{
  "num_hidden_layers": 8,
  "num_attention_heads": 3,
  "vocab_size": 1024,
  "rope_fraction": 1.0,
  "bias": "qkv",
  "parallel_block": false,
  "init_std_up": 0.0605,
  "init_std_down": 0.0428,
  "optimizer": "muon_variant",
  "lr_mult_down": 3.0,
  "beta1": 0.9,
  "lr_head": 0.0136,
  "schedule": "wsd",
  "final_lr_fraction": 0.1,
  "dataset": "wikipedia_en"
}
Each number is 128 + 32 x the weight over its row's rms, rounded and kept within 0 to 255. Layers, rows and columns count from 0. Numbers have three digits each. The size before them is the row's rms in percent of the matrix's.

# layer 3 attention output (transposed), 96x96, rms 0.157, rows 3-31,34-63,66-95, columns 48-95
102:106145057119119147087144151096154112147108163179111143127155194159148119170093156072139157150078165149175141184139120130178099085156078120123089
111:140113143191134107151112168098133083120109151129114131120142121136173110074129143054136184118084143090087130143111151151170142198143114108127175
084:159146198100081102092157083162125104100082133123113113139106138150141084122162082161168148103135072213184150107157142124099187115098149158131128
106:119096152111103102167076174161162125134182086080149178153198161184136149142159192132094125134112133068113150103123155123136116087121102188154119
103:088099135124102120196124123131137145150184117075099164146145143121082119145101096121115154156129183218135124098149172158107129140102040176131110
094:135180129109124172136197158125162121141088113114200102192144125109110113130172108185174175147114177177123113148116178145138163113078176085198124
106:089161102094095151169080168165109160125140139177129146180147189202111166157091156124134214072168192153155125121137174155173150138118140142138114
108:119085082116129123114115125122137152123135080125191133082101097138134155085067111161047076109152122104126069132156143084149152112150142171180094
101:167159149091148110142123163044087121167148151133123159089181076088082123154186096146093132163150149163163141155108185097136108111180140101130094
116:119133095129138118104082123110122121142080151160135117161103190132099137100102134145113176137132135152133110171115091146201121081130168198105088
096:174117135131106228092181184152207153106131108150052100101082126148110144156110099101152123092139147068133099183070114109148125143151087138127126
110:133182139111123082120080120117086112147153097115113219155127138067172124077040095130121176100187190140117086108098122144153155195159087174096145
085:087085102174096117103135191159072135070142065094154085166082139124109151106089124118138121168157112104073131158098151147151145133178216100074188
103:124165173115071144057145132125144112113134090131116129127137085153136143118155084102173126144130156141146117106125156153117116121150181186085114
103:090128151095113107063129113155133151172117121147085079150102176129141076071114132164103114166118160119181146167182064146119149145110144148175091
117:082130105121117070186148139152160089144099117122175123132108155148134150207188149104123170102108084107140094113148120156156159079148126119150096
102:125142118123144005121114107188086153158088078118147108118095094138139092134182165147117172068147081175166175132111101108093121075181183151120157
093:180131116183138121133171124123123124123128123125117040127161115161126043122105100124132113103110148161117063099145074086111194140140100130102156
110:107125092146115100078086112105103119113108139112067085176156199077142140142133135077201082157109130104171162119142139129098184114113152112136147
102:163107166150140119106061076145058052108108131141115143165119102105079130098152158099084158142138082178156094110111075159134199151154169150112130
106:120089123151166124106116105132078104081140093087185092140180082148158086082148045147146086136130153129158126101137076117129129057151135110128126
102:139092062100090106194127137083078165116197120118137137136120211167121190132136158084115160143132102087153109152135147107119102105122098179183120
111:071192066117084138140122117122136118112163130117115152132166134162160088066032121120114079125108181096154136096159145126135153193187111145109110
096:083130084085137165079103133099154099105165100139181109177122125134194166118112143144104165174160121113147113129186139104105128172116196106118134
113:108088143109105107126127103186096126155104098119064166147126148134136118025140135173200178106098128120163114165105104159082097162087124132122150
102:068157128045121136123137117099212089045083156101167132113157104095141168155112096110147130144113124076077115089146108120107065103081106071147144
103:110141175152126073177135153112097160076181078129181205103095170130140187207152102103107113122093031139139133102083109070113137088095117148154142
102:126147156144106108086078100130101142063118166094108122182146146088155125105096070130144130070135112172242119151094145179119070172132102115122155
096:129116134129156149120125155144140103187116158102106138078102171099136121156156150153109083156123146130076143122101150111125113127159092068172158
118:138105125078107151086128125157140143114126103117143118156098157094133117216175103092168165127171070090146114068045124102126132112109153166133103
106:158141157121120118132106123108116177112104147119086134142103101118104144118116172190125133095125126060087087056198145128142167110139168118150195
102:217163132117101123116129139142091128112141093120082113134123138108128052146095121156139098177152099143157199109125108174152136113130088199103099
097:098149163106056139070110115111046160094143176109136101061140151138145103152089096151077153151155177113055089164134073152122132114143086143136201
103:133157129115112167121191100124092162066162163143160057154151086059100170168140080169105121106168103105128074169128155126154093131108116158128125
109:135135063123170151088139154191101073146150167151115111120137166166125113117106121127147104102152130095111084117102175094102084133089156144141204
109:124162080132192090110148100110183118131043127162108205132163162108151119112101129175085152147151141165148162132112094119107157147091115202110114
098:172135104097150149065120139153092088170081103116104148130133103120100070086156157133125095127078120156104202124163057172113172153159122072126106
100:150130149104142095134113149085118114087140132123147097147160119179122125094203150111118105070158129185120158108126084201089117067139118103099176
088:140100098117147100197155130110097107124122200111161103081145120159157127186070138154095147131122162066140154128132107114113070103125145069130150
099:138153144167106149156156082129108156171138152155123153185128184074151135111104144130156107115200130221121156104184140116089171144141125185109186
107:147121159141149081127112113115080172150099137078122112181132114088159127109155138218150134102097139106169149109136129106102083126164112154121120
109:146119184129118112134117140169148108109121156126138134118205163116122138107151116098131149137144094173147163155157158101109087130140148102160112
109:084151110160137121061184145091152135163127127135166167098126115110129133140119088178133143169092177112119185111105104146088133168148163093180124
101:109115130106131155120133139128130111129120096123111140109081185126109128120119086111146090101116128143096174136142074123130156128145069090216179
103:140150125120124165161155123100193091174153164123141153088169052118175104090087110151105115119129198102165123144104128125095114173157133190082099
098:121046139148120151181143160130056128140110155110071077161143146151076101100118161174150128130112156102132176132101106126152144131067147118171165
089:100105076118104117121100122074145136102112189171184168088144101127124152098132077167050092132160126115103129127174104114150114102101154099117151
115:136146144068158184123137151149143120129120185138149154109179148129060179156154090065168086114172197098116134133141152143179096120102125131087134
123:092147130091162102180169168188148126124145114095078181084088141148126128083146127152121156141155152144192123150056094106109049075065138115157172
109:162102136177126211140145123172137121179135175125157136087181151126107144088152096096147121186148114083138097112139118124124202064107177152139121
107:095197161112113102069157144121070068101130097114113108104136126141169137155159171207171176093144135113152111142166136083097162169126125175189114
106:080181162161112125090160110126149097107107116100152130075181104123125117117143071178183126136128188127177154121093117144174161107099154098139142
104:124142154132118154122104128140055089162128140121216062134200117126065178122160133111150171151140148065105083077121057122134115138127151087176148
100:170146176144150085065126134119080125146143135116126158090142092150117076102115126199140146092159104105122152098174134106156127108161138105069172
106:173172110121081113115176104136131113131162129145115109196154149161107128154132116104134123083171077137170159114136092103128130074145096116110117
108:088133138111127159175096154142122174194072081158152160167070066161149104165102104134157130083127122201110111100101165142102094099150155144131163
085:162128090076119145142051084124137110161155130157163168128134117188180180074106179152113072151093176152123101062107123133161109113121126086114124
111:089149133117130124169162068060211168179156122157165111095098117153171115149162104131147122184079164134091158119115156096105149143121099083153063
110:154105138108102094130112126101087155179175156150127125144173116135131125110147157081073126138123144064090182170138159121092139155162148106203150
089:133131125119091115100051088092137149100106154161170129110132139154133061155085172103155162071110139181194131134132125091144165146130178165066168
099:105091165164209162092115109164129131122108142136161131146150084105072150121141149157105146131087125093101152157101134100132123137062132130086084
095:086163131114106178143200105118131137117069138169151149177115116117106129173108103144146117120088117160156120172157101104077079215173129115120130
098:153094038144115152186115134098168110140118102122108133131165176129137156110144084087102087149131150170088115122127115120121197123163120172147121
085:164155119168092098118081164102090049080129100151063119146207109135089142097125123118166117095142147090119103120111090117147159173186093103088134
091:141114180105107098085202137092126162128135159130121152092067159075112137174201156144122164141127159097060130184156090128140166161140111095153127
098:151160157148138100141052131179170171126184106124119101109094067164161094140147134150122095046154140133073139088105125113139116096102096109088158
103:157115162134057135161102118090117107088107123122175117130153153141123160147183166060176206122110174169183109113115120099162135086120133158119141
094:125122162118176157099136114143133140136079160154191130077125124129112098187074104175111187145095181153134147141134134144104112171097183122111080
081:119128143099070154173159141116164172119115118159146121080148066126131099080108121122123109137129116188111132122125096084098102164109202081077131
077:084110103087133118169143153072124099144145088214167104160142172133105127192121133070106109111116085095104155166152124103086151111147093088190157
088:130174126087134123214134140140070102169091120149206153134189151131135134193149132166065101173078122165159140137166090096101142121115068156138145
086:116156083174088215121118131117110102112126173122178106177178177203110139104098115117177080161078135121124082101118134115128154143131134105145157
099:144152103179150124186087133052164153152102165160149134096141144132142124108097143069086151076139161146117093119118089115125143141142104180099081
088:151149183134151103068139139180100189174164093103145143113092158095137079125145126178108164194174101092092164104139161157124092084151166107177097
087:162135124158110062108073131172093179131076109135142065096093132110140160194147151172128114127148099111039166152149136144095083100142153097131093
091:112164149122110112124097107160097105083146098112114134117111118086177043114120096148150144096093089163147147147101150150086120184135164119046069
094:125205136140107161133108121129085101165174152084156158117148175160085159223070106112106098078101142165118109163206126103160136123152121167143075
093:099086122125136129153113122163159118053158066127143096204137175138109127111137057179156075125096127136113122116057179078093170113098143128173099
071:192152085174151103098135138110145109092171131137132127153130107189089118106118105064165102075102158143067110129165073130164120158165151081125134
105:125167130118136089194073183108154190138158104142138149119089062130150162132137111090095153126108190159122141140090076109121119145123093073115096
087:064173106133093180109084144116138129135137122168172148190115127193061125154122142132142087145043105138112199175152148141172137153134121082099096
084:158109153089111176161118074119165103134057179159139101188108170174099148139115103096157153151133114173178102110148122044137103127130129172124141
105:174127165116151063196136161191106181143139140117139118105100104139191103196133166141123114133161129115036179109174092126161119117082096151168205
099:099153120114133105188117136152131154124142081077102161156127119110096147171134103059163061127108151130078105124092113145111105138156116142148130
093:110131078111175101157159124154082124096103118128158114060145130082089104130178156162086151146121109139112180172102149119033142048130111086162104
100:120106072083104136159150152079129140161054141172107080190140138197090176134177115179150190144131120142132129138101097118146188136108133091168104
098:117114173090123129195189135154144137109110117080165161148118119179097137208163098046151139091174091167139193086159147109092104116137082116123144
078:169144167180114106169109118175110178118172118155094179139115068120111142093157137165117133100135163159084198167170128125142181170128171143095147
094:104122144187118134149059115133109126115169117099197144163151133134111159174073129080155151088098146101144111104124083168154076104109090162135116
# layer 3 attention value, 32x96, rms 0.165, rows 3-31, columns 48-95
098:141084168134131107107075108120149155100137103107150140147057076161169147093182143130096132097128205141155133110068146132142147138096099127168110
100:119131179139111144070150106080105151111133076169113094096096111128100101136112121179095128172160132114084141150175131151124174107152055145093066
120:148165026158125160133088120133104129128137126139172101096129098112114121206137183088145132126118153114135121147121169124131113143144167124080104
106:149101153160114172140131106174086140122068131152082148163093130104121155113163044128145116114198117103148089129142112094095105147140125103114194
092:049112092108131100129110117105192091102111091138116138071096143041117123126065147086093118069155186107151135073104118081116134130139139183115132
103:177140134078106070180155151137132090141119154137117170157146119128171155045099120143121115137133067146173092060088128097090097086138109127141153
106:169164166127112142129162117141193114137137123109155123142112123191128127126129119095128124055170084124086138142119096114054118143154110155090083
100:116153088134102088146120146114121117077182093056154198146122094150159161166108119164133145124187167130113089116089063149151139155119135145162167
096:150155140120085129125128082150130122119186173098127132112175118102052123128160122140118137092126113126106201100103147185136136086117131133167176
100:139120107085105158100129105055117189146129090149136059114099141122078128159125134151116126097109125164125141123100113101056118134147110084160166
099:087086126130096165132145068119189098133165163158180201087054134160081077138179171105117127094080129166135134165120084173105158131078151132128091
100:084088139137128164069133123120182137145116138156080066132169114164096099105097120177156110084111086112126169117070124179167120111109126161131164
100:180134179116054105136120130163165150073162144121160139127123142158079165135122142104132169138127129147133076063080136097151101144050110080136117
093:103129100097120092119199124105108060143158112149184127147079131127140151107137065127151070132166196116126145139122154105094095075092132139139149
104:115111160227113134172128119104151113132111121093161153163151110078159141115081152135139112101144152124130086141130110143098146110074144104072166
106:173120152132125131126169088126140105138148065135048105152105094155125110138071133117127087108126151141206117147097098127048120149161143130099143
100:087098191067095115118122104133118124110150174105156127130122141168110143191066102119110122077144171135063165096153148093111094110155156092116214
091:139152101141155144173130181142111159090110114154157160111146155114107082115096080162124106150177116112129184191135121164187165106127118132171138
105:120163112136104112131175076166198116113133135142136192173160122131112112111129052112147127086070137134118127159144153137152103126214158114146144
103:153126133125102095155149109065094112102093100148164116155134154157122151188143136150087139110060201159124136099129162169154076159173096128142137
096:187099172183093103072111169176180115126139099126116161122089113115112132185143119127084108134172109120083174139175107117146197125080149169142168
095:144134137155130162142135143114152169142099156119132163155127135085078066138161157171121122089091162099107114172113117100133133141114104178085104
093:074079089180116128177120152068154124142113132101156146122088136200151150126167085126148117112146108069162170121127151184142140118161136097068128
090:119130115173140137087155145205135093154144167150169129113120129165179121213133128081143124127137161156120071113112147121085136100163078153123174
104:095195138168177125099117108157088172161152108086128116094151118112119117118140138144135104124154142074164141090149079139158158138186134132125174
102:104135090154146125096128163146064163166145156087110146125097116134034074131155227192126112061163089145132104117149136102108142135134130096106158
097:032153121114135130164123178078101108177145137115127147147138141116085162103113122129121140108099138136094150120148127121067046115152108133185134
098:137151116126129064074192096101148143102145141143081140163104178125094098125144153117143115197139126116091160112170115104129170042120170127131160
094:125124171143107145208169186067107081160116140118120108202168118116115176121171104096140092113160137104113122118090147102192128118166112115143133
# layer 3 MLP gate, 192x96, rms 0.184, rows 0-4, columns 48-95
099:139114140148133194128238173158144102100143141084114156144086189122187129133093171132153086141144118139117121093147096104130091107134150120090145
095:146095151149184149065153168157199129155131129073128149086144156117144098174098169140106151143117131135144159113112113131209089108120111154118137
096:139094129125139063195103093158149109102090123200150125128129150173167093166154132096058129132138032145112171128140098130160189140120090183094149
105:096136089059124141081135089186166143137166186129109158148148090091162111129102078180127134148174056156167140139103121130158134180104155112145139
098:139128121105103070143162148106115139135131140149178105111080089107151087152205081112074137164119083180132129148112082130118098082123174114129149
# layer 3 MLP up, 192x96, rms 0.182, rows 0-4, columns 48-95
103:169173106161130110105163088065156101151114113124161162102103176116174103110149148101154139085083133161118069147125135164092137201158168154108132
096:151131131093149168150157141143101088059109159110136145167179126106053151071118147116099116132100093157121110170071118114097117154135133199141114
098:178106115108118119117138136072045065112095110123190157158155162118100149137109162075149086130150160044099131148203141138030131114128119152146153
109:151165120151106169094110118102194097166169146149175133102129113093138113115122157165113141105064107165112159150098143169180072112095112135214138
100:211144121096130116136178084149185109120167117163158165078123102084128109197164194163123149161148087200189104158150114102154179135129175172139124
# layer 3 MLP down (transposed), 192x96, rms 0.497, rows 0-3, columns 48-95
097:084088134135188139098210106124142093155154064079138102111175185109121143078123151104170129154118106238064118096175093111108114145092130127174159
099:094141134119164134188104136111171100079136133133172113142127122226095111151151104106146156162109106209140135101159128135117094104095131119128147
099:086159140095130149130110086103188059167124102097129191064107130130129138118143134142116134117109109226122076098162102092109118103076120146173136
107:186132127139155154143080101129162082137165147112148086144145107146141148163124097143200149115106103132113165154164123150090110132101084128190137